{
  "activation": "squared_relu",
  "norm_place": "pre",
  "norm_eps": 1e-05,
  "qk_norm": false,
  "attn_scale": 0.0884,
  "init_mimetic": 0.5,
  "optimizer": "soap_variant",
  "warmup_steps": 200,
  "decay_shape": "linear",
  "final_lr_fraction": 0.0,
  "seq_len": 512
}
Each number is 128 + 32 x the weight over the matrix's rms, rounded and kept within 0 to 255. Layers, rows and columns count from 0. Numbers have three digits each.

# layer 2 MLP up, 1024x256, rms 0.136, rows 965-1019, columns 0-255
142213143153159092127142154127118152112139087159155155085090124111157133092091132087147080123118122050151099130151175115094089110128079081134085076159120185088175068079110066108111105107114149128139094186151080159166102138162069088118172146166097131157123063130180159119149189157182120152094121098103164151095104052133097162125172150133125148109052104114103159131195123127079104089098177143106108144152096183149072073111150202027091082180119095174192166154158147086097064082135089157102111133153106153132114106124088145082140169093073103137161145144171059148160185131109133113136143183114105135116152072157196087111128163061091121129096141107117079146049059159130092109142122164132169135144128149198120122105185165115123080110120103105064106153187104152098138188157115
159121145137057159117120138083072125131127134173141157076137129057137137148066187117103104150185110143082142101120128119155131110115075131142135122143150161095057088142088147095096111114182113124138083154171109109104109059151131157181080103074106148077114128117147158095143143124080084133148137070168114103145173148081085124167134104114159170068197108119127128102121179154152115123095167115190124106147127158113165111146161126172104176086130162197115098103126138083167112133088130163109142186121070103108206070076163144140168105136147116100116171136165075147142110076175068167163116169148145150136116101090186117092126119099069086103154171095178153143149144191151109159181175083165110165114145120096172101120197081174150143164099126088169108165109137162131153132089133
141114061079177095107126149205092112139049114181153149099152227128142103079111095129119139117105120122136125104150153169096141078107129126113032172183158128135153165094097128123107116071136120130160056168161172098135113107114158071180128121157109092110087155090171170164200129130124065144145125110122144148168163141080086160104121096122098104162055112126071113092108154132124160134128205138152109083109123093147149164117184120120086138153199164168079093142128172141059106146154133127162136171142142111161135133124141100134152131177142114160080212113140226082139161136147112132105136140143111115165154082134148119175134083107110096115099177109108157112119128168122094170151105141133133149132141159210139126171162140174115109156128150138108155155156143200143195182095096
085141137118093147161089194117122149121097120160083084130185112169146146141128110122140119192107137085097156142086102113054171141192109136162149156196135176103119107125118146107114119158148148098136173101112138176122116132175167124162103114133105193106126136125143089103135154104156163161191128087125060168089105136057117111162140144152110133105124082122106166114203142111147120111127112097125145145121115120115157129159145164153138160135120158043131120159159196059157137100100115184142211115173127118120121160142119103113124122107149148074142135154124113152130126143156137128089161120151169181123139154120117098168153183115152130150120122096154173137175141145109193122092102152152063142100096098100092120136136124115148122059134162175112112112107150123122139124164115
165161148118116115143131143160076132132088107124113115121129158117097183135186142146131137195140184173122121140127126164073145108140152115153117108085141156085102118125105088190163162155113119174136099088101146150165072144160102113177129115112161073104134116084157119136120137099153109114147069128109175172139126129151149082178088113182121109154124109153131108093143124169118147107117182165086148092129108135120126134138152121084117176124158092113131134146101129156113136083105120160146080153094111187138087101111122128103159083136108124180087181144140115217154142120145126202139153137128110149165114111157105171123093141119152109138153099111149151096117141154147117070109119087131132096176180132096137097163105180082170102098132083075149121098168130153161082111118178
118156165041187098094146134141136134117121123177053202111117165077128214184069173106122102085046145141132174133149137138092157162120082118173105128191105127171156087117087095150107088094112114105191140155095081164182217109144169160156166085076119102183140131121095194148131178156139121154145108086176180102135161169182144143159100187147170115179182138141115193134172117130082174096170120157067126195171098133156201163154152089141121153090164118148113100146118128149163149219161175125129145157165164134172132164161156103048117202096131136068146124097115185210105181180089151145133151102177155128154134148175117167135142151121155148141133132179164149099160136136096110068127174173144112142154141173111201165104121078180115106123115080088120093095138151167156147120129129
169153122124170115118148103102121165072177175084103109090087143094155146143168118116120127140096148107187056080092102124101051147141121118151131196109159069094154148087141109155104122045142110193155130171145149102153076085118144103148168177110184101113178133113081132094124151141091147129186124140122069121090101124135182157170111082171115099119141136119117152080158106105120176147191135091105123093169175109088113134082162136095161134117187153116198107108123165073146114098150126178123127148099106101103110132160120148160125156139155082102147183097156137154153125147170129125126099067108139084127121066159092160142127110147109082125147129162134148132097144152139103126145125134157079118123111124130143046150117098119153116158134109169126147107126148112140107144106173
130122138133142111124114113186105083100131119115170114127109146122145116074125249157151148156173131114194134110131140162132119116070157088177147166104136103148121145104143159110128097179144083155124097111127028090190126115106193124097149125165144153125161066097091120106115122151122119102150096145196071109149139086089159128129116131114194160134113114197124116152142140166114100177114108100094146135102114124124098179116083108091157139025095144125119134096056088119150133132151142157148101056169166086123127092103144135088146153074113167123076086114192121067122161112145141167135122120113116152131154122059132102126146120167153075139104098146162129138088126191109130143145107149155158123115158134134074102107120117122128090127137137106124108079123148181136142158077085
158087113113094078089099149149138143094142138085163132133125164148147137134119153168135111141156157171137121080115161149181140101151073119072170164184100214114141117232169161187118121150148080141152176126095183143121067131164121122111157181114122121123183151147142205109115157125135124152129096169145144151130125140114127162134093165142165173085149117116094163045132102131178158069134131097143143092178185126179158180085136109149140095169101150154157090137183155092155167141175123136138080117175142092092139106100117103173110124125126123177191098066152188100092167118164129141115144086089130090074063155127159158152159145100125134138120183140102109092112137202120144126101183158108099114146103122138123116154124150142136114103096168161145163173124138130118107191138165
135142152055169124088165083122110135186102129144131103142163111063084116085060136133177080104158136149121152153115132146108091110142140103100039126186104127171107119089156128086041031165097101148105123187137135132136077168136090116103095110147080200188142093148169136098118188119150098122087144152133127162113143126127111091067122112145090143123127104099105131143111148196134098124115106052103113104023112052124111191060101130158095146072085139149180118093099120117103061111209171110095120104153144101099102127087166114090127140116214099161120120121180149207160132103157146134070074109094151127151141157076177117185077146140145060093095101083129127160099133069074184116116143146085078118107120125148159127143090180125079181154082112165144169107118133076110128201079122
131121089150081143101087147093163129149161105099172106102126091089106136111161099134098125101125165113105114159109140135074113117126081136114105036146152117088112111118060115166093081115080183142106177100119144094165120117145121100090158132089088128119111128133098163094163099154120175136123164106149076150138122097114119139142123108096124095136130118112088139165086117189164147161118119146096162103151089142111124108122094095112123114159125153191112148134143083069165137106095106153174144109099146149132132123136142086131094101123138107115144101098153162084118100164068117138124189130155103153108138157118121133084110100065179050150134137136225126147108097141086123098084110135083146076131117153122155099111109171175121118115090083152155138121153190118118146181104164
168171114149141186123165102099137138176156116128113108174152083161072141110062211136122137103110115165094095110111159103144133179189134111105142110147101091124122150134133126168100135134126094140072100155117107144159106140137132097098130138116151111095122176164156143128149127082165099135154122120134072144166103167114113166133118084083101164104070167106149123153127168080155091151083147180142082150132091080100057116195154088113164158143130105147109146105150141140092134112168136076153080108117096131104149103089110111127146116134142150170091136094128104139112105121141098129138142126144142115090129141090105113151096100124084101144168092136132064155128147155145153093171128093065130121148138100160102160123119137147150158123150161084073145127167134116222109112093094
107131144157111151124184178130111220152121094170160100174106130134164137126120144107147161125109110092113126137137133143159123125141105120105120195106091157112077123090118094160103110098137124058103101140141109126101127061142067166150097145129117113135091085094171186102069106111110113189156099156097165090132116133144157102125156126077140116162093121101073172101101181102145088165090178111136083136107059120108125139134185153126134154159172133088124089133137148150096162174096125112185093108108098120129143136128139153155139111176109129212189189090108149120132157124129108143116101118091167109120117139139132135169098159079146201174142113130163159115073098144022094146134148103104187163139162104084098158137205126089085102090160138152186121138151169130150142130129122
174169114106168133079128117129103135177157085176160222100093112190129139115169182082144157084134178149129159156111074127157133148104093105130091122117160141059153099143124136143105109098107153134116145137120123079138170188099099156181136102166085134138126142154091062069160154136181123145124136121131117144150091133151079091097097112146120093156105133129123164093140052133170150143144123109151157206131085136113126111132174138115165180113131143171138104137172131160106075129137129112107063134117170071183118143173147119107167035126125111148101114125091108076143130084163078144208131166176158092119117112134153150112116135133147084148107144121119178121136139124115136138174126113109086127161036115102076141169062138129116109113144145134063102131079202139071171158120119
123148096139156131159109080146111151092123098110167092142132112096119155154142182136134099152114130121182145088158160121099191115123123183193111187146157091135174146124113158130145092105180155128140120200157093143129148124119151142133113138226105106106113079132171109131126160122111109088065172105119100140132067126111092167169159144134128091117154159130174123108170060080143121091168111107200130093152085122194098094093188195112153140111093077190102163123123153118127138100118119096122142104099108114113134102168115114183174159115176162125137054108159147081103128084079062156144096142172144070095168117176042110089136112118140089143180167117121088177074138120099079104175145083073136140186157131094211127132112105114090134136202092171100141098152101162124084153136115
062130155142123099111100136108136110146151140107081129183120137133173147111136121132117172132094118091125132107087096123112147094142113166128147140162160116155120132128122107112107043141112192082123131065131101164161132108140164144148209070121151108099085118097181110144079164085124149113120129154183078102162162132136185127149126155157161168142113121112129073094164152149119170104119075127142115144104126126099096092147107148054132083138149066158124117166095140134159140136129153145129137130127136147157103147109176158111122133090055083097097176099109161128104177139123092141128149103121128087153143122131167157150126141165124160105061149150094117183146106125138135146125121116149132124144108175093120117110132114115124146161130145144109157162109166099150085173111098
150100073135098110135113064129149123119113109136102128135144122175124153170108150121129107159173139170155118117064084103105124133124158138146098097106118155142114139115130169133089110140105171128177137160095100157095098139150138087156100130140130131112117156129125140134137131106102098160121146105125053129133176122108133141115094142177124138146149127097163158109140173129157175086104131115102151095120130100173073111144153138146097130078127129113106117137139122145125118180130116130146115115174107146158137123165143122108144149148137122169113139110126149078062179106198119164135155178188103175095167083170118154142094138172081106106098132155097132098099114117131109113092092183169086157134187144138116088132075107113091142137130111112148121182087145117166081156150184
128152085165109160194153158144153065096163141137096131117121114132135096101137116158171086134086136096159102143068110109155159174135157198166153124141132129134126130109155110121142143127144120156121178147095156116111169104108147091154080139168128161092099156138170121139136122170119159123135190114130130102130152058148110099165150142126104158145089116120116158127139114120138091086105155152124147116167113169125130136101139170169138200152138062169174198095168135121110076100125149113076151135089133163164108179140137133119108152175135098112154095145097135134140077110141162153124140168135117117130158111147071213116197197081164111163146126111108100179181133126135149136110163203153116158142120153120181122136204122074202131120153157123077153083140162185130129137108138
121144099121158134118140138186148078132149129110106103117125143115095083073141168149117129089116114070115130106162117150108166229143105147071087146128106158115185124112110118161166090177121148111175124129154103088138213107137142112139114144088119178145145123154143193109095135101169077126143144142117108132172183111101141113188076095196172167124098173120102066133176080150172119099128145137074097081128077142163107097117099121111112121175121128198102126185104126102178128111134131123124164158123152128118056153115149110102122107125104161095144141096133122130198146174138127149149166152188148144130131153074130182082129183128159100109097125101115143100118149139093134146134099140159121131146181111159120142097149151124135141130138130090086122115122144215162113103145145
140170090159073140131114110160116095149137109140079121203160124163075070126131121134086122093121138139132136110155119091077109150128136115156163143144122153195123175126077069163120096146063114097134175119070154144153175162143064086121125116125082089175117082149044136137081151016085153177127062128080140160122116161101145088086120120130144141144110103089059124165133119098147102129183073120104141127119165105072164127111111138104127090096155075125124123102175146154076142135114092105096133138096115171055120102102146164120129073179143124135079079137158065091102081165114124197104096108142103062151076111092107152124198168143045122137182112105179090143111104175161172102121101172133101153169100119158140104116163107144129152123126172134105129091140087132161117184117120
150131162131119136156106164132162070136151104140161088153149128138144192129094121157129129120159113085131088128125179157106177100096113189132075104182129122143114133107104159137117168142111165074102095163097144122132084079118098146117149161152126067149145174159105164152139111125141148157127156116135084188201156111116167122142168091145150199155115144098170111170134113123139122137088166156067182112203119107185188136119101105124109099154154108180158146150159180144154145103136122159096152171114110134093111097133125091090124138110161139104127141098131119150104115123174115136098133124106112126200125133079112174111145174154146150132079180128109133157155132135056151112099100149156108128123139096144110114128141121099167102144095100098120104152195158133143121116126151
134166116150141098189152148156125111135162168128080131091127116143081166132184092123088178113090144088164156147121125109106117111167148070118111148202205041116129132134135114148083106118128113083141180167090154114120159181171147143084138115157150147131161112117131099160145116099137129127144175147173096106165104113157123086086146113097150163135052102166070156147105105123115179137111165116113116196171151133165185141166096099129126162141115027089137114152158102110132143162105113132099128090050160099089110075080152159112159154068155092104137107125126218182108135142108200135118125124100141118133146070158095153179168124116115148113110124137110159168116096126100151138096111155122154169112083102109176176195147131133184086129139162114168147159159158084084094109142198
153127092132124135089121105051124142087116122092093137179122106065136144180115150141098162120064135154136128126168197182136067142135114101136080150126090119105129097162156131108114144158155090160162166137097118107153179124121171130104123113116119131110124135089165182212132128106069123123132127146135184168139116125147164157129133146132141139188139130150100132120134111170081134131119128135110094125149167148126096156096106158145105127161118151148098120103136098152130148159113136092115128114131142137094149197164118134175100131101146126122105105092110122146095151147108094154064169141148130134146150072172165109088090148152125139129038084182171137104143173124094181104063119135093125115093102108121083102161119128150170182104166086142058196115161149087140134097146151
142086107130084104129149114130172115142122205103114106102139203194129126098149104152135158029154145126132151115120170133171102072144112140132070146138174108127119156126087187141138081113150170041165114097097086139143132108184092125164114159091155110162156143116123115115122146121173144145198162107096101136086132162156106144140129046141106136125096115109114084122056116127116152143166124090149162164159067144117137027160124116134074154145129176107143147118134091147101094124150102158143111155157135171130140097135088118139156204108125122164079152104123137099142090102140056151101124134127104196085095154148108178120117078104166155123124140141139096096068151175107067100086168101085111112114076106100109192151119117134117146067109105059129161139120193035103120118100108
162131171168160077128153123144140074151116159146116213079179134173091112139203202089185208129160157183066075123093149083100143184107147160103117134146117154245077113204085140108110138086168166100148090094109115141163124119073089064192117156069138092176155139109133136144106101147108094145128159151081118153186107137134156093131104124071128188125092144132159086114154102102111154191093107104076154096133128142165198088125183106113102083116122133146089098162146132129166047069153164151076133140210082082148178094144136152150134080125127132118120087158180163142156112100111113176191095161149143066116142122167119107208139125187174127170135138116119132159147123165135158200112113127083154161078131144143187152144169127079152148176166137198178113164133087147145109146170134
127117064140085044154133114148142103130123065121092178116151161102175135080082136136128174144059084070134153101143178069115127161155198080170052136111139172124068093087127100070106130153111119085146126128122162124150102117094092148137160091178111139110098087132172159107123088102140136126169161066101153133165121126135135112128137080168127130101107162051096196147109159180187123098099136147144132106108128119164091064082123114151148129153140118150117149105080113082078123160060135130197126145114141111127118134081103106148100109129148077198115112114110123153117169156128159142140156191100112131141098143190126082177126188148128116117083126140153189128116101090153153142107089128129217094185094089189167112138112156095148077075101128120131125102084099112123142095167120
116058158100069144111140070114117129137144055115113086148106153139129187130046119104088145087154126097181077120163105115085118133142065137118144103108197153147113191204159109133049169107157083078102095056100071124138190130128196161130186121142101134142105147132118079127137150191207129156155164137103075106150076141096157073086116111182197107085131145139118178155131118097173079168108160083077075112088102140128174081156075146121118129179175178106108089180204135104133118084182131055171213042048140104128112140177123070155119139118167102081124101125085095107151113155156172095089078146140099104137107112093112146141090145163152110105094102092139027111134127110111097152134150062160101116188109070132154146102150136201175111131067110129141103124141143110098157176114102
103118152152161150115085103114140095083131126161097140110132150133135085208072130074075076172169127139093126147146192152145132121131112086142147150087108132110168054155170122138150125143138177086084120172101095096132189139118130095128142122089153172154123138107114062063118122100136102136122139164148191179120157071091132121134099113179145127104154165136180165153122165133119132106131161139120142145119125142161104174136106076131123167096112140102105171110050112144142117154143163172119097138146131146156101134128100167171168095131153123136144098166163106160121087139120082085162095190133140109135114074114129094071121154118137173112150113114129152119114127149118092147127077166149155163129125097156116093107089068145099122103124142094127118162101126150128177098099172
095158152113116094147171166114138097059116101146151130128172163143147128110153101091125100075099125143175087143108098153140109116149123089184165158105190109079195102112164142101174154152127180190155116112139149140081142133182124164086143130159126158109073128221131168142131139153154118140126090114178067142085145078111103134165132117140126108080122125124114167133151109151172091138118119131144132108147132126105139143146115182180152145137114109123130138151165134112120116138107050137078117149169174125186098123087078121152108149129144141105096121125114148128110142075150105117118105123095118125088170162122136145124132179148162071189127126137173189099154104133129147143102163088174091177144134145102107095148170096120103127088079104126127155122094146128102111172148186
125102083106143128138136164109167167138159134174097094094096153066174054145098158127048070092175121137155144133180097161140103134139091101108109089225142107110137069116117111074166112093140112142184125137143160161160194089117090090106116128139133145199165138117111141123158105123127085125138127139085118107139153085153167161176079145120099093156091136186090082104110151173073126154098115157080102118161163188144165184094046163172083162135093126102129152121134131097184102112119122139099180189065146099098176178141074097133171122090125117140138176118095135126140084093171190113087145089079151043162132178128124135170152189104145088130055092173138107187145174141131158125115166171188146095144099172129148123101079075181200119112192153125162114094144155147101086142130137
160174109139144185140091107110148143116087073158124130168127177070100131115156068094118125137169129141076117078170165109119133106164130118113110132146144092142146141130169115144146156114111173114119195111128114116090135098099159124132169099158069123185134109166150139183141143174091129107116146142131130114202105122142117176160153167088105142136168116095151142143162165189161147140130100100091134126100141187138150108163162172086153176084113107134145116103121112142131120159124159088130139198133238167151126109127174097127130147176104114131147128131086129133170179109111118177136131106146171112110194108173087074204161117130109111176149177099117128123139150122128100154080131142091142158105122155108118179094154122140082077127103127138112112133136092114140112061152163
154181122178109148183120153103119069114101125070113116158127163140146130162133136113105082146107146129087156153117132146158119144116137148141130115108095148144082121130135107116108179135124147138143155138167081101141132146165111124124127176144103143165095172117098135101201106134066139127116145117163102149134171158137209124102103123094160150101085147138148080124124154127120111160134104140109144108195129151062131152150129121162077142166100116109132122131109111132155178073170116126151182158137101085074128152125089141082108142083152091081082092146145129096131084154119110114164164182187124119111163119142179133077089183076116124095164164127110119148113130154146116164068095103143092132117169081114177085124111154190066137105153178119105194051164156137163173127112121
166172066125104114141176131122118172187156213172170105125104124169142144136122128133121141144104178118134126129152159090105124137076190180099179199131119112147088068097124112172151073092151108035148177148095110069096138124102056109161093113132180141131141120112161111089113133106198158107152104152115149144119172176186125161139120153142092105099100126145111099136142148152096126116169113084044129115161139164157124133123189147185069086144128149087121134118115079087175167116153116149205165073144152133107141128149129128126159131127114125131151103157135100108191097100141071111182144151074106156140151129143137145161105154101142150137168144157156089129051140166111132135143153142134126128138155115137086122180116052118149179115121121155146079156152155184149161079175078
139150050095141119151170128125157166183180132138093105196051119190178120174071172146119134193100105144122148126173130150105104124141156138120192171089098130167080106176118126119082113143126151166120147172110158075113173097084139151123100104097112185170106133123186119182151121167161097107177120141188123130104164132224150064127146157105131090118144075167121187110086096167131142117171128112116178143141170127145172089128140111161200088104078151075165089085144096185152178181120127123100177166111187165118168158089152159199049112172204135091107126123126141130098175145183120110162143081175154121160124180111185147094199096157082103175085160176124163192118159102132148157087123121135133166164154164194158130086096113162114079144152159177107080106123190117115205129132149
152128090120101117138128174134163111133164132127148101109145162116110110116091167173114087123104112139084118103118125135138067151165103070150120091129066172146095158156149110119101068135127111179130180136143115134100141116135137132147093174159170124116128174103109136147117109084133123144148131101102137120149097137123117156174137173144131141120155171140167154156110182113175128164166106159161143111161136087155089124094089157143139162174116129127162135131054114170104170105115159088134115120165155082122111122116125114153189166100178133144086127110092118145082151127133130110184153128144138111113148111104118125066123135116136090119119118128169138126145149125137151095138067156150114178185179099134110093115103167118158105070112105082158160121129141139118186087129184
128142081168096185183114161124184096158248113163145119159192136098101101147097163133119105125135149112155070143151092141136084126164178117073163122166122137182085128179153112138068092134141119125162117135116146131127101115094069061133155148161077100124186158122140222170219118062155133116166104121155163117156119122150128154116217158133154119138148145170132197151075182143164131187154085068137104148128129100125111170136165111138119140109157129116155175082102161161071172192098048072124208092142131109122127091123168099090148148121108098152159138153175093141147135143120128172108106120173162105158130117139107145143135129154174136134103126114147150095095169125144151146130157141166159121127182106148064111138129155140147104133121140051114130133100111146099100157140153
122108103118086096149126177150163130084048116068157100096153130102090093172106133109196126107115175141150102126112129166129090171151121123167086215149143149133184175139161138058131077118198087064101146147123138092089113134140137098140106162148088104109110101115122160138131108081096109118158096131107140140115124119160115152106110132117138140119128105082141163091156126159167132134151082113115165117113198137137161111079067127155161145198123177073125144125147146106129091106125167143147117169098138127094128189152098114159066146114122149107148156091145079156139162175176141167143131149146144178153089154150118167101142046155186167127097141121138098095075113097107137168124123138113183181206156143110157112104128177161122091063161126099089118163129152169140113111124082
227100170113100116108151075136170147122143105093215139150099161146128103165124106112176125150080127187139062079121117122192215110157127104151102109126112173129177131214114168126115084152096102093130254113155111084125116136152172144164075135108074123178110113136142109125185096111143163093119128097140111079115100137157129139125105190108168082068150168120148115146134116145154153194185147125148132165098146106080118117139149116100133179154182139114149186104057142125141147124107139096111134124103109089077132138138165143176152166130094126199107156079100106058139122147114121138128093132080142208124163188214131148170134112138137152165102135123097092155153125134181093132110140095107081165172133146075139111077105076086169145077133141117082124121115110100106175115101087
133118147104195117145084179151097149190102152129126131109095111111099078146160129128117098157168139157185159130116171143161134112102059079084133119180092163153126105162113071113113087098168120167121097160205081140093129173116148129072122112174168067113118088159093110136154140074088117117107122076147128131132117134127113168196103079152128162106101175232191135115204128132101126162181128116099132158161125089173117119158096150152084179119132126099181146102202159061162114118120147157144137200116095138051171073159124152100143121107091132187158098118069133150172096154089091103153121151082119176103053169120136180119095131149134128129151114182115079086098177161142091203120125094075084116147113136134120179118121188132110149112092094114156188145160142080124112144121050
118177122179148115180093170121111128101109117112060146133108141139151150194085136086174132104124192153163097137090125102123132174186164104086156161156149129113132083176105194165185146111147066153149093159115088118105146162091174130141095149122084118162119132115119152132179133078177116095144079153211136134084143161151119139125133136094060140176110184116178148203113145082088148172151183119177176108162158099098144172126120183105168123139123106171120107145137130166182169138110105124099183119120108063113146150166171115165103140051111143149119115128118175188094151119053154165136133111121090186084082129152163097142139141169179144132130135118101107110097165108091124163098141163091194088139250127138135158099177148097095105122139100132147121177110090156117162058147145
161063104175146046177093167117110105125121170116170115110129112093114068167099150166138107122147197129157095153113142117063121017117154164064198103142156082163193086102095111141119045133083111065134191078169173131148105125104121117143128187103154118098154186114111157119148148170099140101161129123127115126174163155114177173125155143125087097128124146107136129151104155139117130121200128130128154093116109125166120148146147081062053107161141134165151105165144099141136167135066088120157165175143090120106166168152133119129082153089094117093097156172142147114105071150094126112082079112157149181124144173118084081113122130149151153136119111170129143097150168155115075158186126130118165134073123086140102072134136136201149100134169095111153173106185119098086148110115151
203140115095114117062171170098137123141124144115067077133106160179142115136091143151157110119132138101193146091092083100204065104187132058132197140145115127147113167079135155146110089140155159089110155148125092094155070094160118146155180104042146111103077196110161142135109172128135058155159100144104095130110136141040109176212157139124126170153141109168079152101085167203130124154191153087107059151150154190143151076118182161143159139171139167111132155116134151097196119092124093127122109109117199102089203104169119086096110099091119119119121154138101126118081169146166124154174122125159117125140162106076078142127081145145150116174159153143179154072094116119097122148144107091099088155134119138145170149160085122130120136107154152129137137118164170104156121099180111
071084158129120095132124121219146087120076113163113083208106092174135158173114123151090081106123089134179106209122109132169090129099066103113107140096125154154111112114122097159115093096116102097146097192127119122129182125105102169111146134087175122099091079101127143104083157144131141125132092100114149076111163055116143134143109125163092109173176106098143146115123161138165141108116126078184137167133126110116164115078102088144177108179160170149119101179184116098131081140138142136168076145131199110157104102199153163116110064037147100179129115167107110106126098111145134170100135180122145067102171130107189174109128125182134165124121150115116139122146091182115086152124116171169174124125156165086108129205101076124075180095100144140117083111131197124111138108103069
108126091082098128115098081165139160167128107166106147094105168139146031112121112130165142140116141129065121089194163170136102096173184091146134136157140126140146125147119161147143189130174120198101124192136107133097103138128168112112122128157173155144155143156149148141222122169165165119151157134095114059116158224156124141143148163155136185099234117114102108126111175200183175089146134096154172164130196138118130118173153143154113123114102180116137110123079158198151138090145146131129141107129185117177140135115154090130131087058108129112088153133117124120192068110190125156181122100130109148163172140157204100141081111122161124086152168068172118179148113115157103108166107119154150148124109164130099153158101107126102107106108157136148186179101175105107123079122131
167141097117133158121135087126096094149099105179125133129118147115078112116101100175111086081122157094094068130120144071147050146113125184127122155134161106202162145134192135092157136132170203122100093153135095164108168135164157149121135103122144070113113125068146105146161072124087084129158147111079157140142163096120127142140138085143167086123122147122168207151147119083110161065147093090073159147151134083163183152163140140178104135152124165114056163090163160100129191128111031126137154076187126132132098164132191131183132072178156115119156103131109144126146121151134161093152156125122058189183098115038100130106180181145093128160201184077140118079091168166189169109101172131127109130155130124161098121151077128174155120124090075139171117166158114139125127158153155
117154195183173087127140100137068162117142146103105151173169135170123151109125102107076133167078163210150161168130139137177053142112182125103145177149086149098212111093156113098119142112139120110129113174134092161135204178136100165123134104111125089124183117121157131149099143051113145107133086214106147137134047138138090133138109172120095095113198086121088135131141159172161181120185107180135153112081105184109163122157120107186128109106136121123128132087108049092133123143154118210070139112097149127094107111080158150198114108167110116136135131148113157143155094138151123125140095105141167104169112149145121103170145082114150161130179116157089087141162129111116141160106127102121106128148116173135136138171124149081151148104156068121135139104141110127133050095156101
131075150112104136169150141123145197064117161134173183190111091126121095097121121110122124116124103103159154153143088164066164095163171124092150120119141126143182086145088155153081114150111103105103101143155143086078105124139160145090105131164107172118145146145116176154077154132125153135124127106114159127136094141163093141200108107103128167157171053089202094127088103139158099098206116091185168050129178162097164066150183108205071159090137117165194111156149172144079088153147150060136182101159056115112064089113139151146163193176110111115125151133142116142120175167122160188104172098101089129107171115095155074126161124103140167164182137130186103205166160148168145137137183123151135103143068173163152160120163164074154134157097109105165114100058157151158155170096129
129134126175160124102164175137091123184138028128112112192104148062136138138147115143137155150138134118106171131141129089076142127159195097155150083077146114160132148173129125115128159107098114123147174154139145159119110120148140182061111130147080085130142131127096171130141121158040137094131170094130086122097154131107141099200150122062100109099102080114192145152178090135164170136139132151134180134140128216099116089031189144095087129140110150115140159107171134075181116151043161165131135149141148100152106161131134189077131130063172157187133118055157096084143129143152152131158184177107158112129158141148139134119177101118084107170089162145156128081096058182125153159075084180111134150138174204139130132134110135110173099097099082135152111162111158161154124085160147
128170135122117128155145168160114136126117134044102203138061132126094141149132123109055161144116119107136106207115120141155119133126094092065145156119158128159150101113117081136155106120140105147129148162100197127116149123149073142117062178167135138158151125120107094154128119180159079117091073116136142074128149055183122099151139062069100138202104156076180160133048149099117145098167180062130117141193150143170182079153152185109130126108140115171104123124087181093118069099099183144142126049212077074213124109123089177183171136158178090081179146105119087184131169118109138080140102086137126142085061134086169106138130095199156119190126126138194121112189181133157113153197128100091156128197115134172094139069140169113158129114101114091170089115152106140177117177196120
126106127093155101133136116134144123109144103139116185123185155127100145118164131073029118160090142129167175157107164181091097155143159127106081086137183181085153083101100095159104123143093107158146132129089140116121142140162081094128097077108110123068145184087139114179170114124086111078133163088131126142151134123119119131121088109155149109137159121124089168155192168129148145107135172122130131128158124123200143110154154152158077147113107161110108121178162170129163129123069097169174154142093123076124095162144075122105149143188117132122085110133137137122137133158129163108119136177170109167121136148145133139163092092202079133097077122107139156128157142118154112145103123118138164126173145124148110124173155128142217103071166163086113082122139130150082149111176100
125086123163082175177152132097153153106155076126113134098154106057066138096130158137078090078143116152139145142111167121113131138146101105174062104155126107128134117177123192138189136125091146185080120122142098104100139168136098124126127111168095094117124121137107093122115140132167173137083144121162110116071084121134114069139080130106123141120098124099147147129099115155150151124149121161148137167115131105102097132116092127077154139135135118089146097151191084129110119113132094143148099132120123131117138160148128146128107106162212144190104151143137174138097154178122118148104163134116164119128147141064126118114128130094131128059177088143156159126121111109106168123143154124152152137105097142102116130130142115150093136092136137105133160098155133144140159111137134
156225150218142114108119131092188132179117158150062187137161168165125145157200171061187117106141178138162170130095137063125155157093085120095156132108120116129208165080174170138149130128113106164132193167102192105129166118111074161156158081189165127112089082123119096128090132121052106123122177120198083080123130133222154158092167094111149088156108165103111114066162129127117078184141125129085104207129099171077127088157131113130139138129094102105166152104144124178136133093125145141139091148132085119229181145122126069127103150031168129147121076182121140144165094132087088174129132129082129099029149060166117142126187196074170174107112061168079094177113170131077109143124155168137170099104131069092171124151125143151149160171115142104120091099105144171130100152129221
189112115117132151148096110164116164181130143108141126137123136152154094144187100172100107083145125116163149096068120092137115163154183204175078129123134125124158145115109134064180119171122137112201150156106151093142139145116187172139123137143177174097119107122131155114099165152155132134112076114156152158148149110194145090170171132079124142139094128126172108157132139149141161086130128187086134107195174143168127112096112123155108131177112130122137100139130132128165084121138104167204109144120102125169058111118166061189134123188129118100161142147135154182124111142175139139103121073155140168134137150130143074130153160111122148139140143135122149134154151154153154125159079177138129130159154106126185155148152106117174114174154125153122123136114134160112172173087155
101139092140072175143177171119082131093085139090101078143154179111212134088134135098129118078159123098060135161079136117158133139161093131126070142116130093117200067120118146148168144108078135151125106102169135112116101122124118158102068103180087074126128108093148128114107142135131123192116199135121173124155115080146109071093116054092116115145122120190126181128166161136097085091135203127149148105130106123170186092138104093147119147147170101175176120134154152128161100126158136162112118159168140081171090103163122109187134114123118115109147122097108124116152075128113111128107134137089145127136140123171148161153131136107141135090126149153174137136148164155104185133100152097148137114146166103110098097092149160180127095103141096131120211124130146101059141145114156
139134119161067121132119098121158112101099074104163110147087177112102153131145119218095180132117159158166154058166125139237168086126096099142193136146144117139101124179147091069137159155156167084162135187123112143204139157119118094042131146141117150145129069141042180077177072149148067152175164106141107111086073129132107079176152188123125084227142094093177096139118131181115139069162143101120156188079155120065160168095128095187106108125102156118139083106077171179163089120169130089124150102062160135079098110111139185186064119107087115107166081141143090081171051160068112140133171152143160119106122177117146094141104136108119146120082124114153094100085116090129113195095131132177156105148130113118173155102102124213152147122144128108108123134163148100165127096028122